Weights of a small GPT-style language model, trained from scratch on English Wikipedia: 20 layers.
Each number is 200 + 40 x the weight over its row's rms, rounded and kept within 0 to 999. Layers, rows and columns count from 0. The size before them is the row's rms in percent of the matrix's.

# up: layer 15 MLP up, 384x96, rms 0.478, rows 228-259, columns 0-47
# down: layer 15 MLP down (transposed), 384x96, rms 0.503, rows 228-259, columns 0-47
up228,105,225,205,170,204,174,248,166,188,199,163,199,289,147,315,258,182,225,176,252,234,138,224,171,258,247,228,238,215,176,210,237,170,221,205,192,255,140,190,231,182,279,173,248,212,186,222,211,189
down228,104,156,222,164,163,211,192,221,159,197,220,246,216,165,273,188,225,205,139,219,159,185,216,211,198,209,197,167,199,226,256,175,164,297,141,114,290,126,211,197,129,249,148,173,150,245,210,213,233
up229,119,211,185,241,208,211,286,195,187,144,162,238,201,214,264,169,198,169,210,217,213,259,227,187,265,229,294,188,205,151,234,263,136,207,216,133,281,156,201,227,234,294,217,218,196,189,200,190,217
down229,109,188,246,202,179,105,198,156,238,282,198,184,214,242,227,212,202,190,258,189,203,246,243,153,215,217,223,207,176,190,230,249,202,197,142,261,160,177,331,285,203,230,145,230,178,257,145,133,220
up230,113,276,193,249,117,254,280,156,201,187,158,158,149,211,159,155,215,198,189,234,208,201,147,171,171,306,172,204,197,208,186,220,217,159,194,215,226,214,221,277,284,202,185,208,166,154,163,180,215
down230,107,299,250,202,241,192,138,174,240,207,176,226,213,193,219,204,167,226,177,263,183,131,237,171,170,190,240,275,170,235,322,194,247,183,203,194,183,190,200,169,208,162,129,173,197,115,231,197,190
up231,103,241,179,177,150,177,236,215,220,138,185,151,236,231,246,167,207,126,224,198,209,236,227,259,192,227,194,272,223,195,138,280,263,244,169,141,203,172,215,231,200,224,179,245,242,143,224,194,156
down231,108,122,205,165,197,193,245,177,147,198,170,195,234,251,225,222,276,291,160,188,174,205,156,246,174,250,220,221,169,194,196,173,171,112,158,183,213,229,195,183,180,206,186,179,256,200,203,262,221
up232,089,242,170,187,222,214,137,186,174,204,178,271,173,138,259,233,212,193,175,126,171,230,213,225,154,129,142,234,222,228,214,224,221,169,225,108,192,188,265,268,170,252,165,251,115,250,198,193,184
down232,078,140,210,183,124,221,178,180,160,203,219,127,221,205,172,182,221,159,242,92,210,153,234,266,214,178,206,234,116,189,154,107,283,210,299,198,193,195,194,156,230,211,159,250,215,175,118,155,177
up233,098,154,255,185,152,263,163,175,293,263,143,212,257,204,281,156,151,188,183,136,172,150,197,235,183,126,179,135,153,242,208,233,191,217,250,199,192,197,206,178,243,206,196,213,275,212,147,191,217
down233,076,293,220,195,229,207,158,172,202,177,170,243,214,154,130,139,221,243,148,164,225,197,208,174,199,178,176,288,207,257,261,207,265,161,223,226,251,158,185,234,195,194,173,191,148,132,88,230,163
up234,105,126,180,208,196,289,203,205,190,209,231,216,175,240,248,200,178,175,171,238,201,205,171,89,197,204,209,196,214,156,227,267,244,165,170,153,223,205,250,226,171,204,204,187,230,325,188,145,191
down234,097,245,218,224,175,212,163,120,175,270,210,240,199,188,202,205,175,215,238,265,118,240,234,238,208,275,224,218,173,221,126,224,187,205,235,224,168,245,156,226,155,206,156,184,215,163,137,205,178
up235,100,226,223,255,231,248,179,161,183,172,199,186,118,230,104,147,205,227,191,259,199,243,104,213,195,211,202,194,200,167,125,244,261,204,150,177,234,176,282,121,285,193,158,165,216,212,148,163,182
down235,111,180,244,232,157,159,213,250,201,206,144,234,227,200,308,181,93,160,170,242,178,202,162,205,251,195,198,183,252,245,144,159,196,209,204,193,257,164,216,252,194,198,148,232,203,203,286,223,227
up236,089,206,208,173,190,228,198,186,297,182,193,225,245,216,173,213,156,203,172,228,134,209,275,163,201,161,142,189,200,191,187,188,202,229,153,144,196,175,198,195,220,274,224,251,199,208,212,143,128
down236,099,159,153,161,190,204,210,273,171,142,167,128,220,173,238,157,213,205,187,258,249,295,186,231,209,211,222,238,123,163,212,141,253,180,206,180,184,268,217,208,217,214,232,205,149,242,212,205,237
up237,102,187,185,178,210,228,171,286,246,197,191,235,252,180,159,215,176,234,194,222,266,195,244,223,255,280,164,249,231,169,183,225,164,142,170,207,224,168,205,205,242,183,260,205,169,221,235,214,160
down237,090,181,205,156,171,183,159,102,240,181,188,226,163,191,239,98,151,264,206,132,220,205,193,199,154,181,264,195,211,259,210,179,158,292,212,198,133,138,232,226,133,192,223,191,170,216,250,181,220
up238,107,231,190,258,191,222,174,175,198,169,165,169,198,223,158,170,194,240,151,186,185,173,151,134,213,176,185,184,173,237,186,260,306,180,150,227,181,159,193,211,171,226,249,209,231,187,174,287,236
down238,109,194,187,159,194,250,230,221,216,191,188,190,262,203,239,134,234,189,228,204,144,210,226,230,169,194,221,151,234,234,172,152,166,153,163,216,229,209,192,166,223,128,93,165,204,240,193,184,280
up239,117,218,178,263,190,260,165,264,246,237,137,169,242,159,261,172,186,256,236,169,240,188,236,225,144,202,204,221,248,174,243,158,176,190,141,230,185,179,120,235,273,274,240,104,219,213,228,181,155
down239,091,139,237,262,211,240,260,254,195,225,210,181,173,205,239,226,189,193,177,190,148,231,168,190,172,149,189,208,206,260,209,252,188,293,50,204,226,229,206,261,166,201,223,222,189,195,146,186,213
up240,099,224,218,235,136,212,257,202,106,256,236,204,247,243,211,179,200,215,239,252,220,176,262,235,237,177,151,218,251,181,173,246,259,220,203,154,181,136,190,248,226,179,154,207,205,139,163,154,202
down240,106,104,205,198,237,243,226,183,173,221,163,174,191,234,247,181,159,186,225,224,217,187,238,242,149,252,179,180,224,185,230,133,170,266,197,141,195,171,155,175,124,164,106,248,210,156,339,230,234
up241,095,187,208,205,88,249,162,174,201,153,155,214,205,163,201,273,237,167,217,169,116,170,263,239,127,248,206,212,193,298,219,221,286,172,152,198,179,221,211,180,238,247,174,184,191,173,194,183,221
down241,086,176,283,205,263,149,181,196,208,238,245,159,181,217,168,209,249,189,278,285,227,208,152,152,174,208,222,246,197,199,162,180,133,199,127,162,253,203,172,192,169,236,308,241,223,187,94,209,120
up242,088,263,76,217,245,169,197,230,244,203,202,225,139,184,204,202,211,194,239,167,201,171,225,214,241,207,203,144,180,212,134,213,246,230,217,208,184,168,174,240,243,147,217,158,169,146,140,286,194
down242,108,176,220,225,168,179,163,307,249,205,172,186,279,170,189,157,232,161,210,180,165,155,158,153,123,267,99,250,199,160,254,167,206,187,259,202,191,233,183,230,235,167,196,219,238,186,189,188,180
up243,116,266,227,238,193,222,155,190,127,186,199,223,222,178,228,257,229,150,268,252,208,144,145,245,203,259,205,189,180,196,172,206,185,131,162,159,202,142,198,210,171,238,182,213,149,163,262,196,135
down243,122,213,117,279,155,217,225,176,191,212,191,194,287,212,201,173,176,184,252,262,252,140,172,198,222,177,240,147,207,259,218,205,187,218,193,249,113,154,109,229,176,180,176,141,172,229,194,118,180
up244,092,192,167,237,152,179,169,176,195,230,217,147,230,258,176,225,90,155,243,198,195,211,128,159,183,202,208,151,177,240,188,294,97,194,204,250,276,306,172,213,218,165,259,253,174,222,224,159,192
down244,095,248,237,175,191,148,201,217,216,257,202,185,268,207,251,209,280,231,157,181,182,155,179,168,155,161,231,208,129,161,214,228,234,197,201,251,228,151,251,185,235,220,217,267,203,199,217,161,202
up245,105,214,234,195,175,162,160,242,228,184,236,201,223,245,155,220,186,176,240,182,188,212,226,202,230,174,104,184,173,202,140,250,206,222,151,184,244,213,248,243,194,191,233,270,214,168,213,169,272
down245,107,225,197,238,164,218,148,148,228,200,268,218,242,241,164,197,244,181,183,194,218,183,274,231,261,285,271,155,258,205,91,181,217,254,215,207,201,172,227,190,202,246,166,111,172,221,229,133,196
up246,108,254,142,180,135,238,197,208,183,203,130,203,186,228,175,243,233,233,250,180,220,217,136,201,195,160,149,244,188,193,112,163,210,200,201,250,189,257,157,200,264,182,150,214,154,169,187,245,200
down246,112,161,242,214,197,120,169,227,143,193,224,170,172,156,182,246,243,218,129,209,247,157,121,131,273,215,207,187,164,177,211,183,232,190,189,199,185,230,211,224,199,192,236,211,109,145,214,233,201
up247,097,239,205,145,200,199,160,205,193,183,236,235,232,209,226,241,180,187,221,294,183,231,302,189,173,136,234,177,256,205,238,218,221,243,236,197,233,215,172,174,176,198,155,186,127,248,195,220,236
down247,097,190,227,215,247,185,200,177,252,223,183,252,211,220,209,64,203,176,177,167,191,197,189,164,190,161,311,190,153,251,186,160,268,156,293,170,225,209,207,195,212,228,285,206,169,210,270,264,157
up248,091,161,242,197,229,226,245,274,119,195,207,176,181,230,184,240,206,192,195,234,259,220,173,164,268,196,127,178,168,205,176,260,176,237,246,229,169,104,233,216,214,216,187,184,246,218,245,188,235
down248,100,228,170,176,233,195,245,242,140,201,157,188,271,241,195,203,205,198,186,229,287,284,89,170,218,141,131,156,264,200,146,153,247,277,183,150,206,157,267,195,219,152,176,141,224,218,115,119,228
up249,098,191,179,230,158,181,193,223,193,202,164,201,258,164,282,244,173,237,202,155,288,189,237,176,192,261,146,147,204,207,195,203,290,237,145,229,190,164,177,161,210,186,211,183,154,180,176,150,186
down249,104,216,322,201,264,231,186,194,210,168,207,219,147,215,178,170,166,177,239,168,190,180,241,166,190,191,246,215,198,210,179,187,190,122,229,141,227,257,195,204,168,269,146,202,172,233,231,239,192
up250,097,252,173,237,198,173,239,235,233,220,187,185,186,207,216,190,227,123,156,182,217,208,198,105,201,281,190,221,219,173,181,230,162,210,185,142,217,169,205,220,173,148,314,171,127,159,219,186,276
down250,108,143,183,163,229,209,182,151,236,217,172,239,254,250,179,152,209,241,120,109,272,231,216,187,276,264,227,197,219,134,188,183,243,225,317,203,187,241,271,235,207,207,222,208,207,242,258,210,234
up251,103,197,143,242,191,181,179,119,211,175,202,316,211,196,173,240,180,179,259,246,197,163,250,156,223,170,177,196,124,197,177,275,224,148,186,212,191,185,172,232,189,134,219,188,242,265,185,178,204
down251,106,184,178,197,209,198,226,189,192,118,225,218,259,150,185,150,192,217,180,154,190,180,175,167,159,219,160,165,138,222,238,202,208,195,317,257,150,144,180,193,174,165,307,194,274,200,159,198,254
up252,105,174,191,157,182,284,191,163,269,174,165,221,203,251,297,245,235,214,205,187,215,118,255,142,185,222,193,206,164,255,196,141,261,175,100,195,139,186,139,151,201,199,286,195,262,227,257,240,187
down252,077,245,190,167,158,207,259,152,228,233,217,207,192,162,152,113,169,165,212,162,178,229,163,240,209,199,175,198,184,304,128,203,166,198,65,234,158,220,222,223,204,206,199,175,178,101,187,199,195
up253,110,198,192,270,219,157,192,257,242,164,198,243,294,239,199,187,152,190,222,203,232,189,226,179,261,217,205,157,190,158,117,217,201,180,194,214,173,256,172,220,262,201,145,243,189,240,197,204,204
down253,118,131,158,222,195,195,215,192,221,158,202,217,277,209,111,245,193,210,176,224,212,239,241,164,184,136,263,235,207,217,220,211,260,192,238,275,109,252,194,221,221,169,229,159,236,246,224,225,229
up254,100,259,184,214,202,126,159,148,200,228,241,181,206,154,213,230,239,272,262,176,186,197,250,222,193,227,189,191,125,223,135,193,217,232,189,214,126,180,197,180,194,194,186,228,227,168,219,257,170
down254,112,228,230,184,252,170,200,184,232,260,182,136,200,113,185,247,209,237,180,198,190,251,266,230,183,229,197,205,264,202,154,208,226,216,110,195,205,205,210,125,161,173,213,267,197,217,226,169,167
up255,081,217,203,189,265,254,177,246,179,171,205,252,179,209,157,198,110,282,216,174,259,190,236,208,208,182,107,168,158,160,196,257,195,165,203,181,152,257,275,157,237,213,164,187,230,245,167,225,242
down255,093,142,223,189,200,187,196,277,145,160,207,240,240,209,188,187,262,207,231,201,239,217,173,210,216,197,176,98,157,217,200,159,242,189,246,158,245,196,116,214,213,258,226,207,230,220,250,194,233
up256,085,209,170,204,239,221,247,209,147,188,134,185,183,229,225,236,217,158,227,161,226,189,147,211,284,125,130,240,224,168,204,185,182,142,205,209,164,203,259,195,183,224,229,209,210,212,166,218,238
down256,101,134,220,276,272,228,247,196,190,238,163,199,196,239,215,248,209,244,175,201,242,202,155,166,208,261,208,187,231,157,183,187,141,184,238,139,182,191,210,181,282,127,259,204,183,200,218,228,224
up257,104,229,163,224,262,177,203,235,195,189,132,167,197,244,202,160,179,259,229,228,276,207,195,181,230,213,205,246,233,262,182,183,184,165,279,156,251,206,140,154,209,240,249,207,210,150,240,228,190
down257,118,251,313,232,215,221,204,189,238,217,253,231,243,158,145,178,196,235,130,219,254,205,228,205,198,229,213,143,195,195,117,142,140,136,250,122,161,211,166,218,188,235,242,219,204,122,164,210,151
up258,091,174,148,203,157,217,227,160,187,249,237,149,239,199,221,163,202,189,287,193,214,220,280,210,235,185,171,274,239,193,148,233,244,223,205,147,137,121,235,183,272,213,184,255,240,204,169,251,220
down258,102,228,204,152,179,190,228,218,219,93,188,133,245,161,218,253,183,276,217,157,145,255,228,180,258,261,181,216,163,213,171,127,210,181,168,248,182,187,210,179,224,126,215,234,205,193,177,212,216
up259,095,178,142,288,156,242,178,204,233,263,193,134,208,281,158,170,234,203,201,211,238,152,242,227,236,176,147,247,194,236,154,190,183,250,230,182,206,211,196,180,189,185,257,194,261,257,173,188,183
down259,100,200,208,236,290,244,246,212,167,132,246,237,281,201,241,265,229,201,216,244,131,136,166,274,244,256,262,278,196,218,244,178,136,201,165,249,192,204,236,177,175,216,186,147,188,230,181,280,144